python train.py --activation="squared_relu" --init="orth" --lr=0.00174 --beta2=0.95 --final_lr_fraction=0.05 --doc_mask=true --steps=10602
Each number is 128 + 32 x the weight over its row's rms, rounded and kept within 0 to 255. Layers, rows and columns count from 0. Numbers have three digits each. The size before them is the row's rms in percent of the matrix's.

# layer 5 MLP down, 256x1024, rms 0.1, rows 214-255, columns 960-1023
109:158148096097105121110201148177143156101149150085142172096156163133119125132159138130150115035115132105112095078118161177140109122187185101100142170098168169087118123123123157169171108085116058
098:158166193141146101107101134112115150106164082105103132118113112171135173141133183125078139117131149107150184119124160140080113180127110114095143126105110102099141173145080104123100140162149157
099:154118152101163102168147138171102163101095182195101088129160162066116124151155130063126093142171154177057155116057107112098128144145140113129082141117141095126179141148106080105178195094127156
097:131189105175112149143140088096171079124179140110099110139100124159130114130112114046125123130156145130129087150115095102129106073133106144163094111129108112130097128100162125118119072111107211
097:161121141131193083120131119151135142101163097169124097134111094099080097177136080124172159132115066148179131078153111143141123106088175143155104139092058136155117161169161165135128100107155129
100:148102115123074092104103166158139103153137097122166089087162068115070175098145111162164118102119063157131132145071159107119138163216101062121222119114169182132066112132114128124148198127130138
096:131179179191119167093186117094049097177119097117086128087140131093089139134130135114160101153091085162132143091143124090158090105079057172132137145114118150138115119125122147151165178174092123
100:128145115140154124095183129094130119083098109167060134125141057126099115133132125107065124150123104143150157087127137185101131142171157141175118184136111116127132119097131133154037135130165151
099:132140143180139178127088106162138112137144184166178119162108182105155135054122105131086118145176118113047068099115125120150135167150124153096125184121128156111204112142102061077124117137116074
097:170187129189130143089040107110119133182079114108069139105119138160127068102153141165188134149089178114068169116184143149148112134094165181148103172146136148105114172133154122082120097118183098
099:082122108131134178183149076133118133153097160101180191092134105091168152125193153112146154154128121119135141125129067137104111153122128122127115181179140154174165152138160169188142103166102115
101:133139141139064143172143103159162155090216125172152145086138108151111109163161124098181141081174061176161137111187132112112113151126126117143169094098129114108157106154109115111123099143098120
098:105106071113121129167075138137150146081128101116076142120112091124099074150118155163116105103118162116109099105125072121140137161127161122075130092099078091149077094111141136155143133129145121
107:100151141171056119114081120140177141146175122118134160090153144190105117109114114158122109070100156161108166134108103151154110152123102089142090136114153096127180140148160150157142164124189134
102:070127128149174084166109057197169191112164157142097129180131175126127131155134114143136114220175161056071096137168153116126219118147104128112016149100117189131123184162096124106175182114164079
094:143118074150128186160139132169135175124090097186106109200065158088136131111170097131152134135152152128078129134125064114129140125059128169157140117143171100221153118128127128130167096128130122
105:141101128122150135186169102109133151132108176129199155143149142088105157170157131113151079125087122182173112126163119110121188124137155169137106139152136158195134169095117132141115147145058126
102:120108088112128115152132216116108114102096147138138116130116145076142109141168102138099100230091208157096166098096137116125107120130194079135117169093124157097121177103172130140135108124109093
097:093141116122165107139119100124106156224127064147100081161120106154111104155140169153157088152160078067095075139144128157134161104122153161164130121129084112073113139147120148152079097148125146
096:089166177118058115080152118127133084173112108099141140117127122186099156142138145119096056108110099121082141130160197122160140101104181075124107118128126125069105129165183102107134099137118075
103:114134160112150131136131123102165140087118175126065123198141143140158101115157086103142158150125122098167114116162152138068184057085093124144124093144094076119178105112061079145163111141100086
095:098115119137066090131132091137194131185065130085104113137153073138189129170151059111144173113107087137155167133157102133108087152145122133149190086121112176131052122060145110094106163099139137
104:145123126126112142101096138142097146148120144110111149163172126089161093119153069127125131227133144104156153132186102102101208089133073123138119124185106179076113162150103111079187127165070115
101:145062105068130074099151145184096155135131158145105127136215130118128140158174125072142126126174107182164132126124093085068233080106093145124125094131108141108139165069111126074127132156077123
102:085161131128110149142170122105128155114174058163111121144096096124135089113109066151160111089159094114163160112072148165081113150172147118144176118113069161179126108094124072096083136146133186
100:134152155122146071108093059064105118162079216060155084131089124106077127149137151128167151120104087091134056159139113125171147164064153127117146103093197170130166100091158134086107089085176116
103:102134090078130148111141164205143191150124075123041108122078112060085110161165091175174165076072128154131143096117110179153141130136132161118164091123139071142118218101130193114139080109084116
100:125146139139101113074203159092157091107117129168135160060114124160110118148132195088075091184092049153149168097081167091120114184199147157121139119126114132147183111122157120157135175123136116
094:119125182147153131121109118148086123156098137108072158144187108175166156122142067068160106136205147036130157122173154156074104091135145077132108117111106121120135124135112081172151106144120167
097:127099055151116093159137154095176111135151087099165138069113114051145150120130124152134186117137127137101087165163123186113106080087087135140175135154139180174131155134158090034115132102094110
091:137114190141135119174067165071134148148155199053139090132063098192158137122067133142127132164079161154185126070128160128057158115091156096104107148136109111121142236110130137163107109171062114
100:172146157136163136130074141122047151100146144157072192197138109104130125078150110104133143152133121109142103140158162147093219100094161142131143151135125180080146128052135127118126092142120185
097:140197157141151141133134108109111192186170123114145135139079110163141106144146180121193133087159163164094178110127142176186111095192114172115098155144178113155158154124116195097156061109198127
096:118131105108170116169112091144154112138087240095153133135093144118098117149075146107074087117158156106130091129215098124132109116099108145117213126105076144094086145103115147135145158148051079
105:136150162107156130089171092096119091161110100108167125076113160168103176156145072124147140140117153123100124188113177175140130116132140128179089167162109126150178126181156159124130120144160153
099:156116184102158141150157108107150144108146120135112095137147117191120187141109079091160136109127083190123101116136148107187116110108143121213090094150127111081142109152079115082123135170243167
108:128155122168112130107156114102133101136105064117089131076144134170114160117103144190064135078107138155137118128112129126086122185123155131162187193110144152141100121192116100125060107072133093
097:174112142087047105166059081173088066183121115097170149152078119121108159112113138098163173124070065181130153101128073194116114126108167100023122133170104116093072086127105140088140155113147108
100:049135176167161139126142166171136091099157181165113138119158146148143109103156133104170078165113094059141073125149171136071166158124127145140138141137089160160121118102042108084115119161152108
102:184083120102139154068199115175070144088119103083121156162141142111150150125170118150148131133143124118072083112141083102077128119143184176142136152150161085134177076060169138109135158110112173
103:084130142064166136154133123143143080095050172138064106076134112058093109096113127166115125144121153148097131041153116154112116079065121133138129137083130158163156161136113160147159123152142135
096:121130137109053104127163138143142134096196115200132176119058159101124151092102147076081144154118116176101099140151099072114122176127172197086113152168184127150192081154113147168108144166166067